From a checkpoint of a small transformer trained on Wikipedia.
Training: a variant of SOAP for these matrices, 102M tokens, 6214 steps.
Each number is 200 + 40 x the weight over its row's rms, rounded and kept within 0 to 999. Layers, rows and columns count from 0. The size before them is the row's rms in percent of the matrix's.

# o: layer 2 attention output (transposed), 32x64, rms 0.3, rows 20-31, columns 0-63
# v: layer 2 attention value, 32x64, rms 0.181, rows 21-31, columns 0-63
# up: layer 2 MLP up, 128x64, rms 0.226, rows 0-40, columns 0-63
# down: layer 2 MLP down (transposed), 128x64, rms 0.339, rows 0-40, columns 0-63
o20,093,162,154,164,209,200,191,148,202,228,199,248,124,225,182,223,184,240,243,190,208,215,147,235,185,146,108,224,179,229,145,147,237,202,188,184,196,261,158,175,218,253,208,153,146,261,169,223,247,162,135,148,257,128,164,177,148,164,201,181,211,207,225,103,190
v21,102,225,184,134,238,245,243,185,167,123,146,201,164,257,165,216,132,142,279,200,264,214,275,218,202,221,229,206,227,267,252,265,176,175,213,211,257,201,183,157,215,214,217,179,193,191,191,243,181,172,213,251,253,159,197,177,210,213,271,184,248,164,128,261,177
o21,104,243,212,225,190,234,186,258,154,205,177,213,213,194,296,258,286,238,204,243,230,141,220,148,111,279,174,253,174,186,231,222,200,218,227,205,129,268,237,212,160,238,190,197,223,204,228,191,212,134,181,187,199,196,256,232,192,185,205,104,230,188,148,210,164
v22,105,247,210,236,212,112,174,179,200,253,196,167,185,192,207,208,191,238,175,193,212,200,245,246,146,197,224,210,165,144,297,182,152,260,219,230,214,194,236,173,213,176,154,132,167,176,244,157,154,141,298,208,148,135,294,212,232,157,212,153,194,212,240,196,171
o22,095,231,184,243,256,281,180,226,253,190,148,110,202,213,188,175,156,234,192,222,241,163,206,198,232,174,170,86,242,143,184,156,186,175,277,172,188,275,203,198,239,209,210,182,250,209,149,193,275,184,138,192,153,210,140,196,217,210,133,221,218,161,191,217,225
v23,092,192,174,155,233,193,206,147,210,256,208,249,191,165,167,198,179,216,165,130,176,180,256,198,222,255,191,272,207,263,272,150,157,132,141,180,238,200,179,213,197,202,240,186,152,249,205,284,184,332,153,215,177,217,236,189,180,201,145,231,181,234,202,212,164
o23,099,266,218,197,232,189,267,180,164,171,186,171,192,187,164,207,121,137,230,331,166,277,182,195,231,181,217,215,227,154,218,222,200,233,200,168,174,225,161,231,174,218,194,198,162,155,222,260,235,207,187,219,237,120,274,180,159,171,279,168,175,233,163,149,179
v24,089,112,227,163,202,223,181,233,171,238,191,171,218,206,205,192,104,148,309,241,242,159,182,227,178,242,130,208,222,221,208,179,233,252,169,259,262,200,225,176,177,238,272,184,152,177,193,146,178,200,171,219,189,178,239,286,192,171,173,165,224,173,164,133,177
o24,083,164,172,208,200,239,168,229,198,222,242,188,193,180,196,220,208,164,185,207,249,167,291,127,124,195,190,181,149,129,183,147,183,193,184,200,244,187,228,214,230,103,164,251,223,193,206,237,213,191,175,184,217,95,230,234,185,270,186,171,255,186,272,107,211
v25,098,169,195,199,149,156,147,239,275,197,203,119,258,226,184,164,142,224,272,193,196,184,259,227,240,204,257,150,156,200,252,240,202,167,216,196,146,214,293,172,238,190,191,241,242,215,138,198,190,220,251,160,156,173,154,233,216,252,130,192,248,160,195,168,170
o25,107,204,131,218,240,238,225,207,102,144,203,199,273,168,210,174,216,269,107,218,278,218,215,179,218,155,196,153,200,166,171,123,203,219,159,181,181,141,158,186,172,196,140,147,164,229,204,156,165,164,218,129,177,248,188,225,147,184,147,199,239,220,186,234,198
v26,099,243,217,203,158,164,147,184,226,214,243,117,234,175,176,193,278,169,188,221,180,189,120,220,142,210,238,196,196,196,187,238,186,235,261,204,160,166,226,251,255,234,268,213,177,231,221,223,158,243,180,194,314,158,142,185,166,198,179,176,252,203,198,192,97
o26,095,264,243,192,186,162,192,212,253,232,191,204,259,215,153,221,116,195,159,178,212,247,208,181,127,121,204,220,163,159,172,229,244,245,213,217,183,182,148,118,169,237,179,143,199,140,177,145,230,218,169,140,183,221,154,262,111,240,200,264,185,174,187,196,230
v27,093,198,211,172,165,145,206,225,191,231,157,288,209,199,196,231,224,277,157,149,213,172,226,177,192,198,242,195,104,215,196,228,190,182,185,201,108,247,160,240,189,183,251,266,162,141,224,203,211,248,217,323,174,214,213,245,198,207,232,269,175,227,182,239,150
o27,100,180,199,133,226,169,189,249,169,179,176,311,239,238,182,204,158,221,222,224,123,216,189,204,200,189,163,157,233,159,280,220,178,171,213,115,255,199,202,289,167,219,153,209,236,239,208,171,147,208,191,211,222,118,213,173,136,179,147,252,188,175,188,239,149
v28,102,166,280,165,270,244,117,262,178,163,166,235,188,233,192,228,170,185,188,198,253,273,213,168,224,188,186,176,268,229,239,235,193,222,167,222,237,211,229,214,220,101,261,222,193,213,217,235,208,87,172,219,257,146,191,180,157,171,188,245,186,169,191,211,244
o28,099,224,171,262,253,153,174,284,191,189,203,241,196,113,222,182,157,204,149,124,196,135,221,216,152,198,181,224,173,165,197,232,236,258,153,201,188,198,146,208,185,153,255,281,184,198,196,263,167,177,163,135,197,175,178,150,249,119,188,147,219,156,204,178,175
v29,089,291,198,244,225,212,231,239,180,142,220,187,216,166,204,154,180,177,206,211,299,190,127,177,174,228,218,184,172,225,141,168,253,306,147,188,191,230,246,205,177,180,236,148,266,245,267,146,151,187,211,188,185,203,175,285,214,202,199,177,187,203,183,153,257
o29,093,176,128,187,124,206,141,224,242,246,211,159,199,159,182,196,215,216,203,236,251,239,183,235,190,116,228,163,143,143,246,146,226,261,216,223,180,224,228,195,174,201,205,184,254,254,206,224,175,245,210,209,185,232,243,107,291,280,213,193,185,195,234,169,133
v30,101,190,207,126,249,156,154,173,229,140,212,258,225,163,210,237,238,155,229,188,163,197,226,204,212,222,163,189,185,249,232,165,179,263,162,230,173,187,186,289,201,215,124,184,235,207,91,193,174,211,193,231,233,190,225,214,139,182,229,166,174,122,150,300,184
o30,104,219,172,171,148,207,174,256,190,183,225,219,196,156,188,199,108,227,191,242,216,146,183,204,211,182,240,219,207,264,121,238,181,269,246,246,188,279,282,249,263,180,162,241,166,164,171,194,167,153,199,131,260,190,150,221,131,162,195,144,175,210,223,178,186
v31,097,200,234,251,124,257,177,205,172,222,219,220,166,191,212,191,296,213,205,193,201,167,231,212,168,188,218,90,297,250,195,118,149,150,182,232,197,151,201,232,129,209,222,235,195,152,203,216,163,219,214,169,168,242,172,220,172,129,248,228,238,197,137,228,181
o31,098,250,221,137,181,193,174,216,140,319,230,255,168,154,156,221,141,143,194,196,134,216,186,204,213,196,215,232,209,227,169,119,229,200,196,213,249,201,221,199,193,201,211,194,280,228,219,198,242,196,174,215,80,216,228,185,132,180,170,178,176,259,247,197,257
up0,103,237,213,208,135,125,174,171,196,191,200,225,232,201,179,232,271,179,229,122,173,213,237,205,178,229,209,210,158,174,277,203,176,175,251,152,172,215,186,216,208,230,247,195,215,219,157,211,183,145,139,82,163,171,291,280,280,208,226,209,219,194,170,155,199
down0,107,248,258,273,170,166,166,231,240,149,166,234,222,184,175,172,189,184,223,212,192,226,215,273,248,167,233,171,156,173,248,244,201,135,287,164,159,206,221,260,220,175,174,135,179,204,151,200,205,200,210,150,160,179,183,312,160,256,143,258,196,204,199,252,189
up1,095,180,185,214,151,185,238,256,219,165,281,201,183,239,141,176,256,159,192,232,192,234,192,180,167,213,234,253,197,105,197,205,153,169,234,221,243,197,225,129,200,159,183,232,195,247,267,179,229,181,185,202,274,133,261,234,229,262,258,231,112,195,174,233,165
down1,075,186,238,218,207,247,132,165,138,225,164,166,216,166,151,222,131,224,196,186,231,180,137,227,182,151,185,89,208,290,256,195,259,206,152,201,159,185,217,274,244,217,212,213,211,214,166,225,194,255,179,225,172,192,212,216,146,156,147,231,265,146,209,175,252
up2,097,242,198,274,196,252,195,211,131,215,184,193,181,228,182,208,205,198,152,191,206,218,196,139,172,194,133,282,182,193,190,203,182,135,204,174,181,273,179,137,246,205,276,186,243,273,184,224,198,170,227,270,168,270,206,190,236,180,289,250,222,229,236,247,129
down2,094,238,200,254,243,204,226,199,215,193,192,191,241,169,164,156,253,150,236,242,187,290,185,137,212,196,175,176,197,227,257,186,83,175,192,242,211,232,185,252,228,221,255,156,237,262,178,194,146,150,173,215,148,252,167,158,291,218,203,173,178,199,158,184,134
up3,111,252,189,184,114,201,240,164,263,192,255,183,146,180,196,197,179,142,207,180,240,225,214,187,254,311,197,226,221,185,194,265,181,231,226,170,210,209,180,234,196,198,182,147,219,197,213,255,157,230,167,107,180,148,187,195,265,236,159,190,131,185,141,136,140
down3,126,270,268,185,165,171,154,205,202,163,172,174,193,240,117,187,189,144,259,156,291,188,176,218,159,201,162,280,121,207,150,194,208,176,192,175,159,213,247,207,206,202,271,213,173,174,137,202,198,203,240,140,276,239,239,158,178,212,186,126,196,187,242,178,208
up4,101,229,224,198,222,204,192,171,176,216,160,174,239,244,214,151,201,159,175,317,207,248,207,241,206,260,179,232,223,230,201,233,161,198,212,222,145,324,147,186,158,181,210,142,187,97,261,162,182,215,248,218,243,155,218,210,168,149,260,220,187,174,161,195,191
down4,092,232,173,275,284,174,201,170,189,236,172,207,148,107,200,222,142,262,194,208,150,228,142,204,276,133,199,143,238,179,192,243,189,206,174,231,202,211,250,235,242,174,145,287,198,254,213,219,175,208,175,219,176,189,187,134,214,208,129,203,197,232,174,263,166
up5,085,117,163,130,153,268,282,223,229,193,232,200,147,196,253,208,251,172,156,175,185,119,223,198,171,199,181,171,200,221,229,165,192,180,179,229,188,199,256,113,186,213,176,181,262,255,263,152,180,226,226,214,202,252,248,174,192,214,302,223,187,168,175,182,159
down5,081,260,204,212,202,78,169,195,137,200,172,208,222,195,179,169,133,222,192,219,179,248,207,237,222,235,213,255,158,144,220,195,193,216,139,218,170,182,175,217,215,238,267,244,96,223,172,165,212,278,207,207,254,186,221,221,202,136,167,109,197,175,251,224,178
up6,103,253,194,191,231,256,218,265,236,263,184,191,255,198,205,148,204,215,200,223,210,227,146,155,189,177,160,145,188,176,177,234,199,134,233,219,191,190,217,151,191,194,168,155,140,250,134,144,270,197,205,208,203,232,220,228,112,217,209,269,208,278,292,221,131
down6,077,147,230,232,185,200,159,226,203,166,227,306,174,172,239,157,221,199,193,129,172,234,233,221,219,243,293,235,210,175,306,195,202,171,183,225,232,172,198,120,187,131,232,177,226,183,188,199,218,205,204,159,169,254,205,160,211,226,216,170,169,207,131,103,161
up7,089,128,136,162,237,256,183,239,226,201,212,193,199,244,234,200,271,157,258,134,212,167,204,189,148,179,114,210,200,201,219,155,236,184,216,192,165,224,183,176,219,235,176,154,228,255,188,133,205,234,237,282,208,248,231,189,273,270,250,187,198,272,209,262,227
down7,111,133,168,162,241,194,205,122,240,198,232,148,253,242,182,241,246,200,175,115,229,198,207,119,160,210,112,225,140,214,225,142,223,166,162,203,214,173,200,210,224,248,205,167,213,231,196,250,218,238,216,152,199,253,252,192,216,228,251,127,182,176,217,284,154
up8,087,168,186,210,135,179,228,190,225,251,144,162,174,186,190,189,207,142,116,183,212,158,221,242,277,236,223,239,194,158,271,171,241,228,196,239,203,278,188,216,166,158,197,171,278,191,200,204,165,218,231,132,170,244,226,236,245,158,218,239,180,195,100,147,138
down8,079,254,151,180,211,174,187,292,170,162,161,212,175,261,229,147,131,212,304,271,198,202,193,215,189,138,153,158,173,168,235,257,200,204,230,222,128,205,172,217,213,150,185,198,188,203,148,176,264,156,172,178,233,170,169,165,167,163,194,139,213,129,253,205,218
up9,098,210,164,166,175,297,195,215,241,216,242,186,165,255,264,260,225,243,182,270,205,175,204,229,217,195,170,196,190,132,153,267,167,191,110,171,197,165,146,258,147,142,228,175,147,187,157,236,228,167,228,203,225,249,194,279,182,187,164,257,199,236,242,190,220
down9,083,196,225,168,264,177,270,243,264,161,202,176,119,203,197,180,160,171,195,145,155,158,199,238,157,181,183,289,204,179,274,189,160,182,179,199,292,183,243,167,272,229,146,245,225,187,231,209,169,151,146,189,213,209,239,106,175,206,186,165,185,253,209,204,201
up10,102,178,172,171,193,127,189,167,289,191,199,213,123,245,198,246,148,260,221,260,208,180,267,269,230,141,257,261,209,225,214,165,243,200,233,159,168,223,144,254,163,173,233,151,216,150,208,198,196,202,211,137,182,159,168,182,292,219,162,175,190,199,160,175,182
down10,099,171,268,190,264,245,189,189,183,161,231,275,228,156,209,177,276,173,170,233,186,241,246,229,134,186,162,153,251,281,176,160,190,214,145,212,240,221,202,288,177,169,247,159,221,253,166,207,196,200,162,131,271,254,159,156,176,230,218,173,197,200,176,239,182
up11,102,210,235,171,227,192,217,194,262,173,275,204,141,209,218,229,196,180,242,275,239,200,346,184,256,213,238,192,186,184,250,201,197,192,215,150,196,281,119,257,211,208,231,190,184,193,198,246,258,225,222,211,169,106,194,212,163,185,166,159,186,174,158,182,228
down11,095,206,205,217,173,235,98,182,166,214,155,205,234,171,170,196,218,172,230,193,152,191,153,267,161,228,120,209,197,283,182,244,212,234,129,205,236,151,233,128,277,206,242,212,184,161,171,194,141,192,168,231,263,281,201,157,181,169,234,220,219,231,267,180,198
up12,100,147,145,198,252,291,189,297,203,265,133,150,206,167,211,162,224,163,219,199,194,234,211,208,207,128,99,170,149,193,262,204,196,118,191,202,166,218,172,170,187,208,180,133,191,248,231,141,209,223,229,208,161,208,199,177,212,161,246,247,204,256,208,215,222
down12,121,261,207,215,106,170,293,180,176,196,229,145,207,222,218,222,165,184,169,130,150,152,160,181,103,178,145,163,197,141,157,249,261,194,210,165,191,226,146,193,192,183,191,253,218,129,156,205,218,228,215,235,158,136,231,190,184,214,235,186,165,172,220,268,206
up13,117,188,243,160,150,260,235,242,153,242,140,230,179,217,288,142,162,198,209,267,199,194,184,181,160,181,169,195,144,141,148,233,153,229,256,210,122,251,196,182,183,242,183,237,124,223,269,156,185,160,227,220,163,235,166,216,204,153,186,204,227,170,254,203,259
down13,131,267,175,216,199,237,198,218,212,188,198,272,176,203,258,203,264,209,206,236,171,235,205,144,218,218,166,210,175,216,128,248,170,149,121,176,146,209,181,161,190,165,130,141,246,202,203,143,246,123,192,219,270,158,221,258,201,208,177,208,293,158,245,176,243
up14,095,191,216,181,260,200,209,192,144,217,165,209,261,197,203,254,271,190,294,228,213,212,128,188,204,168,183,178,213,168,201,223,240,151,208,163,220,106,226,185,222,291,173,127,185,267,116,177,198,214,224,214,189,200,280,195,264,235,223,191,207,170,235,239,147
down14,114,184,193,229,208,202,208,203,136,200,234,150,248,181,205,227,254,292,199,232,256,241,149,117,237,199,198,133,198,152,202,234,227,163,172,154,156,193,233,187,201,223,175,165,147,228,180,164,179,152,215,144,207,179,246,222,180,230,218,159,279,95,213,131,144
up15,103,249,114,258,228,194,212,88,172,172,250,227,221,202,149,214,206,201,173,195,159,177,197,222,133,177,163,256,224,186,206,173,255,267,252,216,218,221,208,212,205,164,205,201,270,242,119,227,206,134,165,134,173,197,195,282,234,244,179,241,189,191,143,186,199
down15,081,212,179,207,119,195,155,232,151,222,147,233,243,252,159,216,223,190,231,269,174,175,211,183,201,169,232,182,239,222,236,236,181,193,152,295,152,246,214,298,204,171,219,164,261,229,160,223,210,223,187,283,189,183,268,254,152,211,198,189,207,185,226,296,214
up16,113,188,178,173,279,255,187,245,255,170,190,153,219,212,226,234,228,179,209,289,190,256,238,183,214,269,161,186,213,219,187,249,173,232,240,205,178,274,127,158,252,189,270,161,196,187,157,205,200,152,235,265,128,136,227,290,198,212,231,189,158,205,182,209,184
down16,104,146,195,206,208,176,223,284,241,170,211,200,280,232,146,184,113,145,249,144,113,249,173,162,188,184,201,186,190,249,279,195,162,193,229,218,228,159,187,192,199,229,164,261,192,185,242,238,248,253,264,205,199,184,155,135,205,219,150,215,217,141,248,191,221
up17,098,166,179,184,301,134,167,164,185,179,225,220,203,254,135,193,212,223,163,149,293,223,165,216,218,252,228,188,285,129,187,174,267,228,198,140,233,154,193,226,231,166,222,174,219,189,153,186,201,150,157,129,176,192,142,201,264,212,155,199,219,194,170,154,186
down17,107,211,197,175,225,197,246,248,155,275,243,143,236,287,206,190,187,199,117,179,169,153,266,242,182,164,289,216,207,224,143,197,225,189,257,180,223,250,249,186,223,194,208,208,182,248,222,280,220,191,224,128,227,269,185,207,250,183,251,247,194,202,252,164,179
up18,112,190,254,135,158,185,237,207,249,232,213,229,167,156,91,158,205,158,185,195,201,249,204,208,208,207,197,291,183,244,259,199,244,245,218,181,274,198,175,157,178,201,145,177,218,189,217,214,197,244,157,152,186,147,225,216,173,233,267,203,195,256,149,89,201
down18,084,261,186,181,244,262,164,147,201,200,201,215,262,264,282,217,253,187,186,204,252,231,171,181,208,212,210,90,230,265,166,200,118,207,159,249,227,180,243,226,201,181,193,241,222,252,231,139,199,155,189,231,182,257,177,168,176,178,201,250,133,213,231,265,191
up19,149,245,164,221,239,155,199,129,181,228,146,204,207,239,202,236,215,160,242,175,265,190,181,152,250,221,177,104,201,183,127,235,195,187,183,200,144,205,203,237,209,198,202,197,130,277,182,151,214,273,268,172,228,178,193,223,154,256,122,253,180,274,194,207,175
down19,131,251,192,250,218,205,300,205,115,239,203,191,248,245,226,193,175,185,240,207,269,242,220,249,240,184,187,129,235,182,227,180,213,205,160,184,194,253,228,259,266,239,200,210,204,190,208,221,228,185,203,196,260,271,188,188,184,240,162,248,133,301,201,224,267
up20,113,117,251,144,104,229,181,193,191,208,236,178,170,129,212,225,159,184,232,212,180,172,293,166,231,252,201,236,163,251,241,211,182,179,244,257,202,281,183,194,171,149,190,163,284,182,230,193,195,190,184,153,144,212,163,216,201,206,289,234,218,216,206,162,172
down20,099,267,167,228,233,174,217,182,176,185,201,184,197,294,224,208,252,278,202,124,227,219,210,191,155,193,228,184,150,82,171,246,227,240,159,222,188,223,144,170,237,203,233,259,118,115,215,177,215,206,194,165,178,177,182,222,230,172,146,206,263,230,173,177,177
up21,113,215,109,190,251,237,184,227,217,249,168,213,242,283,220,218,215,163,173,155,223,187,168,136,210,238,148,147,245,174,132,188,175,184,219,208,197,214,198,242,167,169,276,178,175,251,178,228,131,242,225,236,211,242,193,298,197,208,190,260,175,267,258,231,163
down21,094,143,265,203,200,163,204,188,253,201,173,137,204,251,199,154,134,134,186,282,214,244,144,221,195,149,194,185,168,234,176,156,184,212,203,152,250,221,222,184,219,143,164,182,203,147,194,247,196,206,184,162,202,228,185,189,137,285,137,226,115,287,159,200,212
up22,103,240,217,151,202,238,176,271,89,152,160,168,191,188,223,233,189,133,164,176,263,254,195,196,200,174,164,218,188,170,210,243,211,163,252,172,228,221,161,174,175,257,246,206,119,212,240,167,203,159,194,218,177,164,176,211,162,123,272,215,218,294,240,188,167
down22,143,154,251,229,162,225,236,209,262,195,226,178,147,173,233,266,207,205,168,155,274,195,186,225,246,194,200,154,189,174,176,217,254,188,256,264,202,230,201,193,135,182,279,133,186,204,203,173,219,122,199,174,272,157,184,150,175,168,274,156,161,224,198,210,108
up23,106,234,119,194,263,234,186,249,161,223,152,190,224,303,167,239,248,226,171,215,199,181,231,231,130,244,216,146,156,204,172,234,200,162,230,169,165,176,142,226,121,211,309,192,155,196,106,236,215,165,198,213,188,159,191,245,199,207,178,214,182,241,211,215,190
down23,110,159,89,274,162,225,127,180,142,239,194,183,265,239,179,236,233,200,193,169,205,123,181,204,262,207,239,173,218,170,175,246,162,211,210,181,229,236,153,188,175,179,131,121,145,152,213,183,169,205,227,128,168,213,199,246,196,219,236,210,202,258,196,256,230
up24,110,183,249,174,151,228,267,165,154,167,177,150,208,183,174,169,248,168,204,144,162,92,161,183,193,157,143,253,198,205,200,257,213,191,216,210,215,199,160,142,226,253,169,187,317,193,249,233,134,234,163,164,224,182,249,202,218,229,226,210,209,149,242,160,151
down24,084,147,214,231,215,194,153,198,220,310,189,225,190,248,210,280,156,209,224,196,185,285,228,200,218,231,246,117,237,214,211,128,206,209,178,227,214,242,205,260,172,201,204,242,98,197,158,202,217,199,249,194,192,210,176,183,145,190,162,180,194,303,157,223,246
up25,114,230,253,191,236,158,207,165,247,186,163,192,164,242,187,167,196,207,331,225,156,252,186,157,187,219,192,165,234,201,159,149,128,201,188,239,226,195,216,231,205,241,198,254,142,291,215,223,217,195,230,202,245,105,178,163,201,199,116,166,199,204,177,274,218
down25,075,155,149,206,175,200,151,152,179,245,240,202,174,162,246,240,232,182,128,158,253,165,220,214,232,167,198,203,127,162,208,246,219,218,179,161,165,164,178,171,232,184,149,131,227,158,174,85,235,203,135,135,174,262,195,278,143,223,185,243,201,185,201,183,176
up26,105,238,199,168,145,167,124,253,239,211,251,215,190,151,205,295,218,174,210,175,204,222,202,196,177,279,169,304,207,231,163,301,189,245,250,207,182,236,174,164,233,184,163,233,182,176,209,271,142,157,175,128,211,164,175,197,150,171,237,191,200,216,178,167,203
down26,116,176,201,242,198,242,250,152,221,250,250,153,203,187,180,240,140,170,135,113,180,189,258,186,158,160,226,159,174,249,165,186,117,150,189,182,198,210,186,171,175,261,173,168,207,205,268,224,194,250,236,174,150,255,184,164,167,159,220,138,265,266,182,247,167
up27,085,104,142,153,297,174,178,261,244,189,190,202,235,193,199,181,199,221,251,194,245,232,167,179,190,103,140,184,196,169,158,221,247,136,231,171,124,211,175,189,226,207,158,136,198,232,146,174,222,258,161,265,186,193,213,209,221,257,143,217,216,236,214,220,208
down27,102,183,145,134,234,186,181,217,221,212,198,274,164,239,202,195,198,172,202,224,240,251,162,244,263,162,215,238,207,244,168,217,248,215,172,220,205,133,315,184,179,193,171,198,113,232,150,213,249,251,219,178,205,208,242,176,129,230,233,196,275,119,163,178,225
up28,085,189,219,196,169,162,232,207,229,193,121,164,203,228,177,237,276,167,196,89,259,136,249,129,236,235,157,173,274,203,214,231,162,186,228,151,156,176,215,153,232,165,120,183,233,202,143,172,184,192,220,172,138,125,219,186,181,243,183,231,236,222,207,177,208
down28,119,195,231,195,185,275,257,205,172,199,214,117,136,234,220,206,229,202,259,104,203,150,233,211,217,309,169,239,250,224,192,255,206,197,247,189,130,214,165,147,249,210,156,188,224,145,186,194,237,210,187,162,114,159,240,244,224,230,173,200,194,225,193,161,221
up29,103,131,177,190,221,252,157,286,171,272,234,190,199,165,215,198,221,162,177,130,204,227,246,191,169,193,205,132,242,178,204,151,218,158,166,218,202,173,246,148,167,184,220,197,129,224,227,168,254,226,257,254,203,199,237,88,162,132,210,211,194,279,196,178,198
down29,068,263,172,169,182,145,242,166,210,97,191,216,225,217,156,210,205,259,233,246,219,192,162,245,204,226,210,245,201,192,178,296,204,249,226,196,181,216,200,202,213,184,204,180,315,164,195,208,189,154,159,159,220,188,162,263,291,289,181,174,206,169,141,212,178
up30,086,225,184,161,222,251,249,251,155,185,211,234,173,175,257,200,148,232,193,171,192,168,187,233,199,127,153,250,236,187,270,261,222,234,151,80,158,196,206,132,153,222,236,163,254,210,263,178,211,180,196,223,200,192,178,173,211,253,270,187,240,162,209,155,257
down30,083,231,206,154,213,233,205,195,141,230,181,229,132,161,228,264,159,167,181,144,162,224,255,199,185,96,162,195,227,163,278,205,135,248,184,186,240,198,173,195,241,250,222,203,159,199,207,159,166,198,176,241,177,236,254,202,134,244,171,263,257,230,250,245,264
up31,085,252,146,189,265,236,207,228,146,175,165,249,146,285,240,229,162,187,231,218,214,196,198,148,147,169,175,213,216,235,187,251,183,195,235,174,158,233,198,199,182,192,196,172,162,235,206,203,226,205,225,287,112,256,186,266,202,122,212,240,158,133,247,275,168
down31,123,218,168,130,233,204,210,194,216,187,190,242,129,245,238,218,186,167,211,130,251,186,209,141,169,276,180,241,173,186,183,253,203,194,194,193,174,211,177,192,188,211,295,217,177,232,259,203,257,273,223,309,156,243,183,237,174,143,257,244,214,174,226,242,145
up32,094,226,225,222,259,176,248,177,124,179,236,232,196,169,213,261,278,240,191,114,214,167,223,230,246,209,289,244,184,143,215,174,188,196,206,164,210,212,214,172,265,224,182,190,235,182,222,210,160,171,161,136,200,252,253,156,275,230,173,184,191,205,150,103,176
down32,126,143,140,276,209,143,188,126,183,228,183,244,225,171,252,203,266,219,153,90,142,198,165,168,194,183,240,229,193,209,266,185,139,195,225,223,226,173,222,232,283,170,193,182,154,199,224,208,217,217,221,196,199,148,233,195,217,173,246,207,189,158,118,167,133
up33,086,255,242,168,236,265,187,210,176,162,178,287,257,174,280,211,194,147,293,305,225,185,196,175,162,172,146,176,193,218,188,191,167,178,170,193,198,235,179,177,179,270,184,139,211,216,188,247,192,172,279,220,209,143,198,238,191,237,141,213,270,176,207,218,191
down33,087,231,239,135,156,252,247,226,198,124,178,181,231,250,168,141,116,221,121,218,188,242,212,174,164,182,264,211,140,177,255,154,158,191,142,167,120,162,199,166,141,179,211,256,223,218,184,226,237,213,205,157,200,188,242,174,217,257,147,188,220,241,215,155,226
up34,076,194,179,161,267,244,144,249,182,212,217,223,159,249,245,180,213,166,208,247,183,241,182,230,166,244,140,167,193,232,194,158,186,178,156,204,187,184,176,140,129,156,178,142,143,208,133,218,211,179,242,277,199,129,238,272,208,123,187,207,120,201,260,210,170
down34,108,222,212,164,240,181,129,217,199,174,246,231,166,154,227,136,156,175,241,228,145,232,206,183,271,203,132,244,224,155,154,176,241,194,193,221,130,243,252,186,157,167,209,208,118,137,177,189,209,233,270,294,168,204,175,153,173,188,245,170,171,199,139,222,168
up35,099,237,154,160,253,180,248,170,203,167,230,161,185,308,158,219,213,213,250,151,246,202,176,164,240,188,198,179,220,137,179,173,242,119,158,153,277,172,261,196,202,250,229,138,198,128,218,210,234,210,160,181,211,254,185,165,291,214,174,211,158,244,199,184,193
down35,081,202,255,203,96,194,201,247,138,215,282,200,214,171,161,195,155,144,140,207,114,243,137,166,170,203,213,185,188,278,275,246,166,226,131,187,159,158,204,195,234,224,214,182,236,204,245,232,181,233,152,199,139,261,206,179,140,190,227,192,195,190,230,210,209
up36,096,291,186,195,252,160,198,140,204,213,179,249,183,261,222,215,173,219,297,208,203,250,198,136,190,184,188,154,212,117,183,247,156,196,163,203,217,210,241,231,233,203,167,292,170,271,198,200,231,237,211,186,275,158,204,156,251,262,165,230,157,227,167,211,157
down36,102,168,177,262,262,184,216,172,197,234,147,169,229,211,215,164,199,270,281,164,239,214,207,173,216,198,198,169,187,145,227,168,98,201,241,212,135,204,168,251,210,196,258,230,175,202,171,232,216,239,242,160,260,112,177,138,237,261,141,219,150,222,247,174,223
up37,078,205,213,225,164,221,218,136,160,218,227,146,234,241,186,219,270,229,218,168,251,100,187,158,195,158,156,251,186,162,235,167,167,169,195,198,165,240,155,210,245,191,181,194,183,176,181,179,140,271,243,86,220,230,225,168,239,204,219,232,196,289,135,193,157
down37,091,217,172,185,188,137,156,248,289,201,229,214,294,240,217,230,123,179,181,192,164,252,200,279,241,233,228,208,238,247,227,164,252,275,220,189,231,181,254,214,204,226,253,233,196,180,210,274,214,199,208,191,161,204,188,270,205,265,197,232,254,187,238,266,229
up38,077,179,205,179,163,234,147,189,208,241,169,220,174,166,251,205,223,236,203,241,154,200,182,197,100,240,176,266,172,175,215,115,133,195,247,129,203,247,184,145,195,193,204,269,133,280,221,200,160,141,246,179,152,223,197,198,268,183,173,171,239,177,163,226,250
down38,125,174,190,146,181,278,187,199,236,240,217,266,187,241,259,185,305,274,223,237,197,159,228,212,178,253,202,260,176,198,195,180,141,161,271,145,181,245,220,165,148,172,175,183,170,283,202,220,231,174,262,239,163,199,188,233,232,231,191,213,263,201,153,202,248
up39,108,211,223,212,254,208,176,184,279,211,150,285,272,270,170,215,249,213,247,189,212,257,140,157,226,225,192,128,230,174,182,182,231,160,206,191,217,160,214,271,186,193,220,164,245,257,194,146,228,300,205,231,203,174,217,204,204,221,167,244,145,267,165,228,248
down39,090,214,261,172,89,220,250,232,191,227,159,214,229,158,197,270,125,193,146,268,224,255,182,225,227,223,182,152,151,224,218,223,200,217,113,250,192,244,236,177,196,197,126,208,162,145,218,125,217,212,206,172,166,227,163,239,124,251,191,200,215,210,191,184,179
up40,091,191,153,224,301,230,196,210,133,217,216,110,223,281,232,234,220,234,230,180,208,177,197,179,114,208,206,220,208,190,230,279,268,196,209,90,237,193,243,193,181,254,205,151,126,232,197,208,173,208,163,213,192,261,221,241,202,229,221,167,235,204,239,200,232
down40,072,224,216,112,153,192,251,162,196,219,181,188,216,155,189,200,158,227,273,210,171,159,165,274,172,217,256,248,171,235,242,211,186,210,245,291,163,236,195,317,262,188,181,220,213,214,237,254,163,253,218,187,205,208,208,250,171,244,207,212,135,193,263,245,200